{"d_mlp": 512, "norm": "rmsnorm", "norm_place": "pre", "norm_eps": 1e-05, "rope_base": 1910.0, "attn_scale": 0.177, "tie_embeddings": false, "init": "normal", "init_std_qkv": 0.03, "init_std_o": 0.03, "init_std_down": 0.0, "schedule": "wsd", "decay_shape": "linear", "batch_tokens": 131072}
Each number is 128 + 24 x the weight over its row's rms, rounded and kept within 0 to 255. Layers, rows and columns count from 0. The size above them is the row's rms in percent of the matrix's.

# layer 8 attention query, 192x192, rms 0.0646, rows 9-12,40-44,72-75, columns 0-191
size [129 150 167 182  82  98  96  91  91  94  74  67  70]
[[133 113 122 152 120  89 136 108 200 199 121 124 117 166 192 164 120 128 160 146 129 201 133 136 151 132 100 128 121 189 122  95 137 122 116 137 133 130 134 134 112 158 145 108 109 150 107 152 134 136 135  94 100 155 147 155 143 137 137 171 113 161 129 111 133 127  88 120 116 140 113 105 100 111 146 121 166 130  75 136  92 130 110 119 178 156 151  84 104 175 152 113 155 124 106 175 108 154 100 126  97 129 113 143 118  99 143 115 109  91  92 137 149 138 143 109 120 119 154 144 141 118 135 167 143 102 103 143 126  61 187 126 134 137 125 148 142 157 113 142 160 111 129 113 151 137 142 108 118 171 156 118  94 112 127 163 147 130 122 109 132 118 139 120 127 138  86 121 118 136 154 152 140 110 111 123 103 117 150 147  99  91 124 116 134 115 135 107 110 142 103 126]
 [116 136 120 139 162 110 118 109  87 142 132 131 128 130 128 147 175 124 102 137 105 110 141 137 168 147 165 160 171 151 162 110 103 104 117 114 146 155 157 148  93 120  99 154 112 170 141 116 138 121 110 110 126 133 120 126 150 144 114 115 122 166 109 133 112 167  79 116 154 127 144 139  82 163 126 161  75 149 174 153 150 119 128 117 101  79 172 179 113 121 124 116 118 101 136 130 142 168 147 100 176  75 126 119 136 125 143 146 106 121 140 121 151 159 164 126 133 144 102 150 140 127 119 121  82 131  65 133 142 126 149  97 153 108 112 132 148 108 113  62 158  99  97 118 132 115 114 145 166 102 120 106  94 129 154 141 105 150  85 113 162 125 122 135 113  87 135 149 156 157 118 126 127 139  65 153 126 109 138 107 127 130 165 121 160  87 125 118 108 133 134 113]
 [124 144 129  97 123 130 120 132 139  71 130 164 105 117  99 153 132 146 157 143 127  70 110 136 111 159 110 148 129  87 146 116 149  59 123 121 125 150 144 146 152 135 116 106 128  90 137 134  86 138 124 132 128 149 149 126 118 135 151 135 169 151  91 180 165 123 170 124 134 146 135 105 137 141  99  93 124  93 138 130  85 148 141 122  92 168 131 146 150 117 133  99 118  74 139 137 110 136 119 163 145 128 172 131 167 100 132 106 177 163 140 132 111 134 121 112 184 140 140 115 126 140 144 115  85 100 166 120 122  87 105 116 157 102 130 126  90 104 136 136 144  98 145 163 113 107 119 124 144 163  94 157 156 142 116 106  96 135 137 133 123 128 149 123 167 140 141 109 128 156 129 143 121 131 122 138 109 178 116 107  43 146 150  98 111 150 140 145 132 117 138  70]
 [153 116 182 134 140 144  95 106 126 128 101  85  98 131 111 122 172 128 133 167 123 131 100 141 121  97 111 115 136 140 100 128 148  98 144 147 139 144 103 122 139 144 163  96 140 153  86 149 137 135 122 123 109 108 161 117 153 133 141 100 124 139 139 152 177 137 106 126 117 121 130  82 119 130 161 128  86 173 108  91 131 120 123 112 122 105 116 109 143 150 136  79 124 109 106 145 112 151 154 111  31 126  80 144  95 156 112 147 182  96 152 152 119 116 115 160 132 112 118 125 142 105 107  84 136 115 101 112 151 133 162 127 110  92 147 142 107 151  87 119  83 144 154 167 146 160 142 138 157 129 123 134 118 119 177 174 100 126 147 115  98  99 144 142 118 107 153 142 127 116 112 113 171 150 139 152 133  96 125 151 104  85 140  96 134  93 126 171 107 138 117 128]
 [160 139 165  76 105 116 123 131 158 120 146 111 122 154 159 129 119 125 142 134 151 132  94 139  97 116 104 149 141 122 128 109 126 131 139 102 112 118 129 128 147 115 112 140 130 178 130  49 158  95 110 149 120 106 121 133 170 154 153  88 153 142 119 120 117 134  67 157 116 135 107 120 109 102 116 102 167 127 101  90 120  87 114  99  97 102 124 118 175 107 113 156 158 117 121 151 128 153 102 126 109 124 170 169 138 130 112  83 104 157  96 137 125 139 106 107 148 148  84 106 140 106 137 101 123 135 128 138 145  82 102 124 115 146 118 160 126 125 134 124 159  97 122 127 116 124  86  97 110  94 112 131 110 152  89 129  67 137  85 102 136 122 135  81  94 122 161 130 146 131 118 136 165 169 139 125 120 108 206 158 117 111 130 152  95 149 134 111 118 158 118 117]
 [144 104  98 144 103 123  83 174 143 183 137 129  98 140 129 175 114 105 106 145 118  98 105 120 145 119 154 119 109 179 124 101 115 119 105 151 146 137 143 145 122 112 114  95 141 120 136 140 135 106 156 113 143 108 116 123 118 149 102  96  98 163 148 134 161 107 122  96 124 164 117 107 183 143 116 139 118 149 118 120  90 153  69 143 139 183 153 133 102 138 151 178 181 105 127 139 131 128 123 124 101 146 136  80 180 146 124  89  83 148 138 160 118 140 151  93 144  87 101 155 170 105 140 144 148 139 137 122 136 111 150 124 156 113 150 139 122 139  90 154 168 126 127 117 172 138 102 144 137 143 109 117  71 153 155 158  95 109 160 124 123 137 149 105 159  92  89 114 101 147 128 118 128 107  89 101 141 112 135 133 108 152 138 144  95 140 134 127 150 123 106 103]
 [167 151 134 133 138 120 125 142 136 191 114 136 161 138 111 171 121 146 124 173 131 129 114 147 146  97 187 153 114 127  93  99 133 129  98 127 112 151 181 161 146 151 119 114 126 149 130 163 132 156 114  98 144 123 114 131 134 133  75 152 120 158 114 143 157 138  83  95 139 114 138 136 102 127 162 159  81 166 118 128 133 179 120 106 120  94 112 160 125 101 102 119 140 117 119 127 152 146 132 121 190 113 124  99 155 104 170 170 128 125  89 101 112 119 171 100 132 108 145 135 111 127 131 157  94 141  91 135 151 109 126  97 138 102 106 146 174 172  96 146 179 139 110 124 149 137 124 130 182  82 110 106 102 141 174 154  89 136 136 125 117 119 142 125 106 115  82 123 133 129 138 135 137 130  98 127 106 106 173 141 124 133  97 124 149 132 166 157 125 131 119 124]
 [ 88 157  68 152 147 116 134 103 115  83 139 174 121 118 112 127 120 132 146 130 144 115 137 158 122 110 112 120 165 120 131 129  87 122 123 122 106 179 155 111 165 114 122 117 152  92 172 124  61 156 151 137 159 113  96 120 123 111 122 125 163 128  97 110 168 113 176 146 131 118 114 151 141 123 138  89 139  90 145 138 101 144 125 141 100 156 100 134 101 139 130 132 152 100 110 118 101 116  94 140 187 157 169 157 126 122 154 103 140 147 148 121 150 173  84 105 136 160 138  97 152 162 145 120  97 141 140 141 164 138  78 104 137 166 115 116 115  72  91 154 122  80 117 132  85 132 130 124 119 115 116 141 148 139 143 105 140 171 130 100 133 129 121 121 131 143 118 115 117 128 142  98 102 142  69 146 102 152 114 121  99 108 113 127 126 130 167 144  98 126 166 134]
 [119 125 151 145 134 147 106 146 131 107 137 142 131 179  63 146 112 138 107 125  70 106 149 122 163 105 140 114 120 110 125 108 146 135 134 121 103 133  99 164 171 141 126 127 125 163 146 131 176 114 118  72 159  78 114 100 122 170 151 120 102 117 179 139 148 125  97 148 120 150 139 141 104 113 118  98  90 120 147  81 114 157 106 123  98 117  89  93 137 143  79 120 135 103  94 129 125  87 104 107  98 137 121 128  98 133  72 174 142 134 129 172 140 137 116 154 155 175 108 156 175 110 129 131 104 102 122 152 133 161 106 131 181  95 161 150 108 137 130 156 155 149 111 153 131 165 107 164 160 109 107 124 150 127 118 140  80 124 130 103 129 130 119 148 121 140 127 125 103 135 128 120 138 142 120 135 157 120 152  92 104 147 128  94 121  92 131 175 126 129 127 144]
 [160 143 119 138 107 159 152  90 114 128  89 127 129 137 103 112  92 141 148 152 100 105 119 158 150 147 180 155 104 133 132 137 142 145 120 146 115  87 108 132 179 122 133 119 167 154 137 115 139 143 158 150 122 107 117 103 108 131 140  71 118 151 162 113 162 113 184 121 111 146 118 137  97 124 158 120 148 145 178 123 143 153  94 112 137 112 147 159 110 103 126 127  71 101 146 137 111 106 103 147 136 160 186 128 128 163 113 124 149 170 136  76 105 109 129 120 157 102 103 137  87 153 102 117  99  99 154 121 100  91 113  71  94 136 159 127 135 139 172 121 139 100 122 114 128 157 101 133 124 149 129 157 169 150 100 164 112 133 122 134 106 113 137 104 114 119  89 132 155 130 170 137 109 175  96 107 156 127 124 102 119 117 160  96 107 130 158 155 108 131 160 133]
 [157 145 121 116 112  93 106 142 143 147 127 132 113  90 127 182 142 154 155 134 131  86 127 134 124 128 157 143 131 100 178 105 143 151 125 164 148 106 114 167  93 169 149 100  80  92 137 152 104  99 128 130 134 137 133 158 136 162 139 135 151 150 160 137 122 167 163 129 149 125 158 154 143 161 121  69  94 155 126 126 123 132 179 120 123 136  95 141  86 156 160 150 124 151 112 103 124 150 123 128 124 122 128  97 169 146 148 117 111 148 126 162 139 121 153 150 142 110 137 121 122 118 166 101 115 148 143 130 116  88 134 152 151 125 140 158 120 146 121 100 192 110 115 179  90 114 136  87 110  99 129 112  83 119 153 156 139 148 136  95 110 149 154 179 156 143 148 124 110 148 108 132 144 145 142 155  82  82  85 113 153  93 119 142 104 128 127 112 173 101 121 133]
 [148 146 114 163 163 150 147 148 127 176  87 111 135 110 126 151 102 154 113 131 122 137  97 126 131 111 135 123 134 124  98 138 115 134 122  72 146 117 125 149 106 104 132 139  93 125 112 105  88 146  96  88 160 136 110 128 146 147 104 157 115 142 111 137 141 119 111 138 134 112 109  91 102 129  85 100  63 157  82 137 143 159 132 104 114 128 107 137 105 129 102 106 146 113 137 141 136 174 147 137 158 112 123 116 192 121 132 153  69 141 104 132 170 134 153  95 138  80 125 136 143 128 117 110 118 107  57 158 132 118 129 132 157 111 112 147 154 131 105 140 173 139 136 125 183 108 115 122 133  54 112  91 109 168 177 112 101 147 117 121 147  72  97 153 133 131 119 116 116 134 117 162 119 119  86 157 113 106 158 123 118 123 126 119 122 115 139 139 104 135 103 160]
 [105 113 148  84 127 148 102 145 152 128 155 107 170 142 155  95 167 156 131 168 138 125 140 146 137 171 106 144 111  91 145 111  91 110 155 175 119 120 115 112 145 178 167 112 136 121 147 130 136  91 135 103 135 167 142 124 140 111 163 144 167 145 117  91 141 144 121  88 151 164 118 144 146 126 170 106 179 106 121 146  95 115 104 188 149 127 122 122 158 100 138  71 120 138 128 134 130 124 108 123 146 106 125 140 116 123 131 128 131 121 116 144 102 143 130 142 103 121 117 159 148 149 151 113 122 132 165 137 134  84 146 132 125  92 175 162 126 112 126 101 162 123 131 152  99 148 131 117 163 156 150 153  84 130 120 144 153 175 116 150 124 125 146 162 142 136 136 118 110 171 121  89 155 133 142 154  93 118 104  94  83 112 175  79 137 117 157 146 168  89 107 107]]
# layer 8 attention key, 64x192, rms 0.0656, rows 8-11, columns 0-191
size [ 97 114 143 141]
[[101 151 122 130  93 139 136  89 117 102 143 141 113 119 118 144 148  99 127 158 130  95 109 130 128 142 134 107 126 108 142  87 156 115 136 121 167 127 155 159 157 155 108 130 113 114 142  91  75  99 142 119 134 147 131 108 143 134 164 135 108 109 113 125 105 104 119 140 149 128 127 144 127 170 154 129 130 133  87 135 160 139 118  89 116  65 122 143 169 124 135  80 118 129 141 178 118 141 123 108 197 120 147 126 128 151 109 112 142 125 138 138 163 120 173 139 201 111 120 167 164  89 108 132 119 154 128 128 114  76 117 117 147 113 117 118 145 159 173 121 115 136 124 163 132 107 126 123 157 144  97 108 127 181 142  54 133 110 134 152 154 135  73 140 119  84 116 134 147 167 119  83 106 187 138 162 126 131 138 112 104 130 126 119 152 155 130 136  96 130 130 135]
 [141 136 179 132 131 154 125  95 145 173 132  94 151 157 112 158 138 172 132 172 105 175 140 149 148 115 138 133 128 123  55 134 125  95 123 119  72  88 141 140 112 117 160 128 117 123 104 140 115 157 149  88 118 165 106 108 144 133 154 124 170 126 143 159 151  87  98 170 107 133 140 109 127 139 144 110 146 108 180 142  89 166 133 126 113 150 143  98 103 108 176  71 139 128 146 168 120 126 144 150 108 140  83 157 121 109 118 149 126  80 111 108 103 171 160  88 125 113 144 127 101 151 156 126 113 148 162 144 119 139 144  80 110 115 143 112 149 137 150 124 141 125 161 107 143 134 103 157 127 163 130 137 147 137 125 159 143 128 122 155 152 155 171 127  85 185 115 134 142 139 131 119 147 116 155 119 100 134 134 127 127 126 128  82 157 127 128 148 124 156 120 110]
 [147 158 136 114 126 166 133  79 112 135 136 114 119 124 119 219 117 125 132 124 192 104 112 122 141 149 192 124 137 141 152 101 128 122 140 111 141 112 216 182 129 137 101 109 130 134 159  95  79 113 156 127 148 127 120 113 166 130 112 140 119 134 139 131 114 134 109 164 161 134 138 151 120 158 144 125 109 139 108 141 137 126 144 117 135 125 156 130 122 118 139  95 156 106 150 153 149 141 153 114 156  98 156  74 140 144 122 150 142 114 125 109 141 131 134 130 169  79 122 130 126 136 136 100 138 117 110 119 119  84 118 136 124 113 110 100 134 161 123 103 159 141 103 149 156  95 117 122 143  92 122  99 100 147 146 101 113 100 133 136 152 150 136 106 118  84 141 134 146 158 158 109 111 169 129 155  96 122 123 114  44 130 130 146 153 145 138 150  81 156  96 122]
 [146 104 133 111 133 117 118 128 137 116  99 155  97 161 109 146 145 150 148 153 112  81 132 125 132 162 131 116 120 115 142 104 162  47 122 136 157 140 121 149 167 126 127 112 113 114 113 148 127 103 122 122 171 139 138 127 135 107 134  98 160 179 128 172 168 106 137 131 143 158 135 123 110 146 141  94 134 103 132 112  72 157  90 102 117 131 133 133 108 116 160  93 126 118 147 162  73 138 116 157 129 123 136 148 142  89  88 111 124 118 151 161 146 100 129  67 160 143 128 113 120 118 145 110 125 101 149 148 151  81 130 135 116  88 135 132  88 149 136 114 149 147 185 147 119 127 113 139 149 130 133 194 122 127 134 128  89 135 111 115 115 149 158 131 156 134  92 112 129 141 111 127 132 148 114 117 100 172 144 117  60 116 139  63 101 154 137 164  91 141 136 112]]